Each number is 500 + 50 x the weight over its row's rms, rounded and kept within 0 to 999. Layers, rows and columns count from 0. Numbers have three digits each. The size before them is the row's rms in percent of the matrix's.

# down: layer 5 MLP down (transposed), 640x320, rms 0.091, rows 602-632, columns 0-63
# gate: layer 5 MLP gate, 640x320, rms 0.195, rows 603-633, columns 0-63
# up: layer 5 MLP up, 640x320, rms 0.206, rows 603-633, columns 0-63
down602 102:498486461492524437526594521540447480492499593572491530546508537472468576490481477464491495471557584522507470479553430447435534540539515448510524471462487524451581523526566533484571495510547556
gate603 097:477522477542526525475469417476465495486529392570429492550555481558420522471538402549485474389397495512506470438456511498472448476500579516554498546466468561433572553472553575521469496499496473
up603 093:513511531487512571540511482504517431507540464501459503483551481544492528538488504587520554526472549540448492505572469517536495481481544541434519285327491496499488536488503529483446574488531499
down603 098:531536522531570454511434490513467534434592460477455582577501502529466476510562485519437444473499553538506540512528574402500431554565511616475463496621480511541505435490401452593502591458468485
gate604 102:543326540474445496498516531583539557566522545516488475522439414503498526422518515542457580537489482495412553549508562467514568505545485439494538416499428391497474510543506541588539553544493523
up604 101:527478446524412474508428530495537597569530480519519394674548494471471458396481506477537496522520521495471528459580421514490441603525446482461531567428554480527444450556611505387515549399571528
down604 106:543432536433409509558400347461554536534511534514453388438486398529539508494593510469511546539500545499494485547562447458387519506439518511463424491521532474476487551467498529448518466427522477
gate605 101:525498506542458408421462542512598505593490446550520507490445470458520428526527554500428470449509534603541500525498463584460459494503510556542592482435417471492450533551455536417445437475498529
up605 107:540507474525494490439507481475541457472529446537385483455524516440471567512479488448432404517563485454530351534539509413460518389455459524367497418417392472554499555427443440536511448494461412
down605 093:433450507479478473556562536571443497564488485489563537528453500463491533477541509493596593497511478461527433503417441508504454553479513535513423429463555458491475496430423532453565489459586422
gate606 106:547529562535481463508484542457510471491426511508554503556543470528494468625458402535445487413378547443488436507542545543482612485527488569508483555532509452521471449570583496561629575498582486
up606 100:579513415490471388449519434346558481470543485540505374652521476472453556494538499621463533519425436531483448545528488470471565479393615488483433515513573498554562461469429549543580523532477536
down606 105:485493504542551533477370477519517499415531536476498553433377489537548410435590522483447555556542529549416608473408492371567525467464465460469546412492473486632419489473500544521558522432501516
gate607 098:507556505546447467587446473538461531555488459459421552539509527498471453465377473458598589454484505438390588533537524532615413526523520477539494544507429487404538517484495439487487434553404457
up607 094:469543428464488487567532461485468488509418470550433423459435559441599494535489411517523431510551525536629441467455474525558468568400536486456404588422604504483453576495482518384487499483435553
down607 103:501462533530419439497604622468585506498553511516492462481453486491507487529510580514458519480544438574577555519548463438474576451428459530464455509436449501576502492552513462539508586538507469
gate608 097:459493456588551398518464470530455450552414522542458483604446506566496481412520519561490481482449389383458463552519363525557616533596466524520537465504441446593442545555493431519518564498583526
up608 101:601531456463484515453508441484492482499529507512494475573483486492507536506517499389492412448459584499455523476466561512504468483566414468541453483521570475577487564484459468514498491508573510
down608 104:471484435528602420554472498431480522495407442534513461601523464473522467423525548550507501461531541448474462554452349522440608514524450450436438552498515512389413459459465482448509520436540493
gate609 101:503481540429516487550436454505518522464538531478456567541556432450532555463502470544526462511637449431502398506477546464458498486455441492505539590476559435499523443465514470430551496490507460
up609 109:515556431468462494445520517543514605525535471540475587529436428525490508470623459472568421529504439432412515551547545500468498466424435505441543468446525493521512441357523457496537487460502553
down609 105:423413455423507453435515470455559563507489483563502490595461507505583507477498448515468494593465432395487419564499462472575503495423513534538481471442487551493521406486519504607495361490491513
gate610 097:531536463512541461406427476599518496596510509469534526561432508523449523522450497465562503469517538530529477422429532483442440507480461404478456539591463486539408522539517522525474554566484503
up610 102:414470542497540415573443494484545526490484542418501592391672476580576429504507549482455377517465513512488456552410495499565488478531516513497488531552497451492459470544455486516481486493495559
down610 104:483462482587540501486514505477589434444490485509595378496444487476595444562467598500536566444513527528448508507431579463465344431582510498442459555537477555537535514528596448537564467513535430
gate611 096:629481483528575495546459537457482432554415495475491586504484622452475539485485566522521499559430464488515602577511492388489530512515563489466508411536597567478497514445459454452487517413511456
up611 095:430591615436557483517484486439490443461480435513580453471404545517434522555552543511550542448462448468461440571528528514485452448490509531513453445516414500484528437553556441508527542494472496
down611 098:530476558639448467490460470532476530420546494446490492577503517509517432438427468454458454500505382464509631409522427544460424427536531540425427476562498389543436538525449615531475566503573407
gate612 107:452471580451516497510563494524454531547469460501487522493496585517467436524445440514385475540538410425547511512566494478453460560555474547555507441490453488523467427516562439502508502516500536
up612 104:448509423446537447504499493552546642475502518566557591567504530489500512512457446547534455558499532528589515460504458584504483552473442499577476470542504556607494593449475490493395435514535560
down612 105:514535574459522484523510537488456528494551452564420466451438475489416525502434476489474518482479503532422481459496516424600382536428494501546471412488485649444511469446450479394449457473486608
gate613 103:459497445463566532494562539527496573373591542487464482472518536500605490492485462536573427510495439573516440457484539500461562464461652456609453551538522392465515518472456492498491523502492447
up613 101:498432558461515501478433464505424540510501551448400489465544462548582480510563434461582431473582495560405506537554582461535438498473548590530548435428485510497500439501506546536463509523658531
down613 106:440453584542483528431476631597507522567536504462550513562508442517412585505487516448462538467447492478526480500489413572469535478549536555552512434542487518568519487517495520582451467624437550
gate614 099:423571504530420452514532484474489463544450487455423498507518492479539463412474432529539482411542492476496571540555511463470565485452537494533471535517558514590507421521532456582464409434494567
up614 099:515519583511430448388552461641544474465402482465466458525545476532544506501555426471500521552511524465492524559561497558571555549457572537551512566596549472569443445446485432436460492495400626
down614 102:599566564490574526481572476505351494532451426539461596488426456509528561519476534489516478517377563501500489472522505505511535512484482476574474484519526470456426506539525439432522549543493454
gate615 109:519552522470445430487570506473519512460542488441512586569529509436472468534417468515478492554504451501553524442474479423584451560540449517547502509535441447417484529607584419552455488556515456
up615 111:447539397464569510499465520485553526627449441507547441514515500507481541566497525420526542452496496458452526461456436528463507478447477487566463504526458532408494510469468491510518559557536573
down615 111:523479529538387521523458520520382522581500446459489379529485494487559539463502429428436574468556574493462590502389497581519457537411571569397572519608542459487429499558483512440569560448510529
gate616 096:544541475583472479538480442512428525473464403393557534523536474549437470487490508477501519469519473519518545429495382512385564456547473531473459443415530401587459494478467526466432486485467528
up616 092:458468464522535472463470442483459433556501410493540511563502486585466542522559479489556519491520547522527528506514396579473470612425614512430568491536403517505497548522515465454446525520536519
down616 098:438501619542489543493542453466523571549527643521512529487577503510508513510458494417528449508436486482504528527570532559449470503456460526516499449499523448509475518528525494493470547576450556
gate617 102:453544468503565468528445591529431470399499507430511545454499461419479539544522546573414502461498415551510545485537400534490548607488491532528475526387490510581551465662604457556449491465459605
up617 100:486496534456431584393486415435477530529394480464497506495591416511461461570443452530503515533544505564552535499438545429428511471483574441519564535522553469566543517453510523490563464609504436
down617 101:606488548468512477558416488450542547394531454420513421433561472456545452459582543460544539425532580506438514474574500484520591462544498595424541450451494490537532450394527455548507391541549519
gate618 103:498472394521502495481512521551534520480460539425546517517470417504422475479519474518523442584443452637553584423558498540396442572468453490516563520423478465494523481449542426529455479538491584
up618 100:577614531474553647469543406537510503474554452432529522406571606466545514445424548495439465497609513552404535403555509539511439510517486510410541536460517462567494426465569527517481507493530536
down618 100:453484548472495540493504592402522430550496497499454531533415446547507527482525526445436428483551564485475545463468544448467455490474474520471562548496553517530475575555480545481482468458499572
gate619 105:534555497459470495553542464542479523503508539476434499600467524514457506448417463554454496536544593504438539475531524436442537554469412559438497521488546475584488443435490498513552510466452503
up619 100:505463449551551512518506459535499608561504551592503517511449498461474560397513483405489524507500465484428601491519464353462534588545482495502468468503591523474601534495376498523533481582529430
down619 101:526497442501501517610473566470515545471469458555525461622460500463511432459558500487462514531411544501450554561434398479536505499537533449550507543402467516593450416554563536465530467522428558
gate620 100:504450482594460548465546427451473489475486518503567490535483495483513496401576449518522506519521510560458493405552480414457539448435515492534547577478581537557503479418451454578549451550484555
up620 103:473506616471475501528514527465469528488504552496479614553490540498507491541430499505402556525484413498547618642491548551445533460592488506503460528469450452495467586616548622477489515494519504
down620 093:482498531495403586572541477501459452514614579547500547630426493499428494447498424476466573552575497435530513543586479601470559452538488488556445579476558597569475483576473511529411584557564488
gate621 104:521431488475498468513467484481491443450522436540484430431532507565547569475508563524574462470443636560506569436447506531538435431419503477535525565478518506463553533535532516427419535571502530
up621 105:518472494549510557564475547504429477447436465474521526518494504494522486462488566471470452557456448610484561499426478424507429508489497424543548468513573487594428565464550486525499473480488563
down621 106:449529511458524550488480466476503472540623503572441404508530602500529455551499515527529524554531431467629574541537549469565462444481550679470516472558478459591487529425545523459458618551521492
gate622 092:417535544486555489514529489460478476507525414569558522460470457466505475533407467496502427508487549442525444452593569498421473455515481517450481472587538494483479488557509469474501478527445532
up622 097:445587501426506456476417465549563500473451472548375494475552625412448524541559515518471488461527540426460498458578488475479470572520521515628447595507576555518417599513488519446595560564521448
down622 094:529420496471439423504478528449514564513485442589535539489451603540564378463438524513488524521530487444529495442520529447460505417489525516537429442500492470466622536509473493507478575614501596
gate623 109:524504375552433528464468451483460601536463467543478520548576467508582479494381529534532436520487505501592543448570443519511590525573500466472396467501445509407516574547458379448487492490500461
up623 111:570530475539411487471509566479432444427453397476518581514499434507509476586486463583510450570526487527461489551514512520465446484506498494485512469484513511437438576421425436419477485402488494
down623 103:511513468490451542452528442439430485534536503389502576429472569499486499439447400554476442532463521473489530515570441459459468497508529492513413403457531512482550515515556467473425331472505524
gate624 087:459509521514434461532425515475402449441522586485550506541472441499464518483445438469587497507450482650559444540509475579423560537504534560441475501456545545499502455494504538426463429521540464
up624 091:496528515479497453455582564505466509462495452539511592557551514524475446486596463469486488513484451585469502459492515474478504466529452594533536548421482438529417425463485458501528459558537586
down624 082:501601573473385507506441449566495476478527552551455601463458497517468512456526555472441423375568528508517609497492504425461482522543473536557477415503449473427624599482581521479579443490582472
gate625 102:448497529489402473540469518495490538511514523577585522513547491570478472534473490521513532479445445501580484501561491535472503486496498444471531569550493541471478493528440435447530455516498514
up625 103:565518450523498489514536432483438456492510498474389427472472481461520475490434416502465528466463537536399502428505442451555537509507447515564462460487539428519520468441572520552488574496512506
down625 075:547564393512509532404564514467479502473600482552513488315479463415541520443486528544497510547475455567488602501552438450435454517484476502458524483522453528572494418582533556582446645517542463
gate626 105:489507500530397501610547513525514498430503437498510534513470472569439548508465524506501539454448430452480453481512498461518520462564378453559478610582479478431458466546522462388518534541559471
up626 107:441520487501577550525553392485477463495501516591466477490501495419552437460514450464567381536459584450537520450457433542565546447390502479470419455541451409474478596430511462577491532501564493
down626 108:419458481439477522593534508558451548491502543496456492445479563549431522507536519466562419486445483558499344530536450552463551389398558514447497566462555513450461469591478460484502596498503572
gate627 099:527447570537513468541592548530486455501498511420535533562560551468533567482563421538539489503525447509506528508542488557472488444524567473526523561489557549369479576477434523505437482441580598
up627 104:576481476581500422556556471551552449557512479502617539465436547458474416465452566517451523543492494387490494496439538602484496492440500519460496495549509505522483523572487512529455479515555462
down627 106:454548437483484628552520506438529395427505477536455526449469450531463511620514555436487497557503513493458520442540523512553522529536453568510425566450579506466498455500517405504478579481503603
gate628 106:587451443516583488487465511565444532510426509498441524512494499470515536435539609521487513524564472431512524391430573520424625446471496401586457495507475498435555457517479556425512545443525471
up628 109:393469591536623422459482560438507600485546469498578528495546486481556453546463485489444464437468537577487502419464521396525455496426477511466467439492511519525494478503459560489525512478469568
down628 109:447437492525528420422519477555486438499585495453454553501639428513475416436473469531483474501603506494500507467550542474504574516502443494413466568510519520549500500553451484529488424438510563
gate629 102:479461538409419566542428439414534487512494614475549528513507439437464425443501560497346470592572479511508462541539463455452574484534546529536539540516592514456528487477541503491457463511515478
up629 101:485530530604563451591533537464463550484525565619589524558521537588607559551563487532488526482494510495524498485540576501537539608576561454534447570532438510450568523514522481530512585502453534
down629 096:522531524513538650512521474511498552450429433515485447448488436453504488511503448505468543482534536514443401569551585492454513475583424441539504429528478520533503552545558533533430623510475505
gate630 109:530434462535549526492475469445328497488578431511390506398602510451454449533465501512530515432425465536424517544535567566508470572509531517439469510580542435420507535624452437534474537480515535
up630 111:547454452541569520532488487468499516455519466529473533531504470450525486526496462535544514412394540548489414521486524501485590494544544451528511570565528437442443531553566472478547587458428524
down630 109:523472546526549589472501422414468534548440482513478452568497542523538537535486473624562468533456474468536440468593557563594486507487544426570518531437431465437512512511498546451526550439445463
gate631 099:414495471462477509542425518534554588429494537523630416436537548556497473427486497580512484509483475510524504567557443492456413560528493476504589489501474542513522501433542485334468586499533523
up631 096:560553428505440479487479473549494409523431553485475504516514457518462529440528432505531349570468396523496523463422612482505472561471520497420542347588536509507539551517502520566532497506531523
down631 099:424409581494453485549476443545479493569534542484461525499541591493593471479552543511462559445408533539453535396453534491477501448513483440473459497440558461490458433509465516495530501481528453
gate632 101:623488497492486518590469462490495524492565510516490534541385549451483441546460434460523401336539539516492467577613492512569450513366570443548577483495440509545515497482540358554402535545519509
up632 101:554498495467501479570529536556476512540514526453484555456568475520529578517503504456533559594522463480481583479394472553488523488516460550529422452548563426374495474577422566498519555430568529
down632 100:506580477544445406485506555556513453554501593460512536535457554470519532474494455494528520426447457382479501544496432556570499506414546501577429497545530481525443516462548532530516611547469476
gate633 102:486560438571590500517478489527411411399518428546542505454536480480518505472539529453451401428516431453577520498528550475423553546579540546452509477450486490542605572479529534558514447469495495
up633 105:442457524539477504562554539528492496548467577515444593430505587573428563523534515428483525561505435464505458402486455513461494520499442492530510419469527627464564486548547493492622476498522546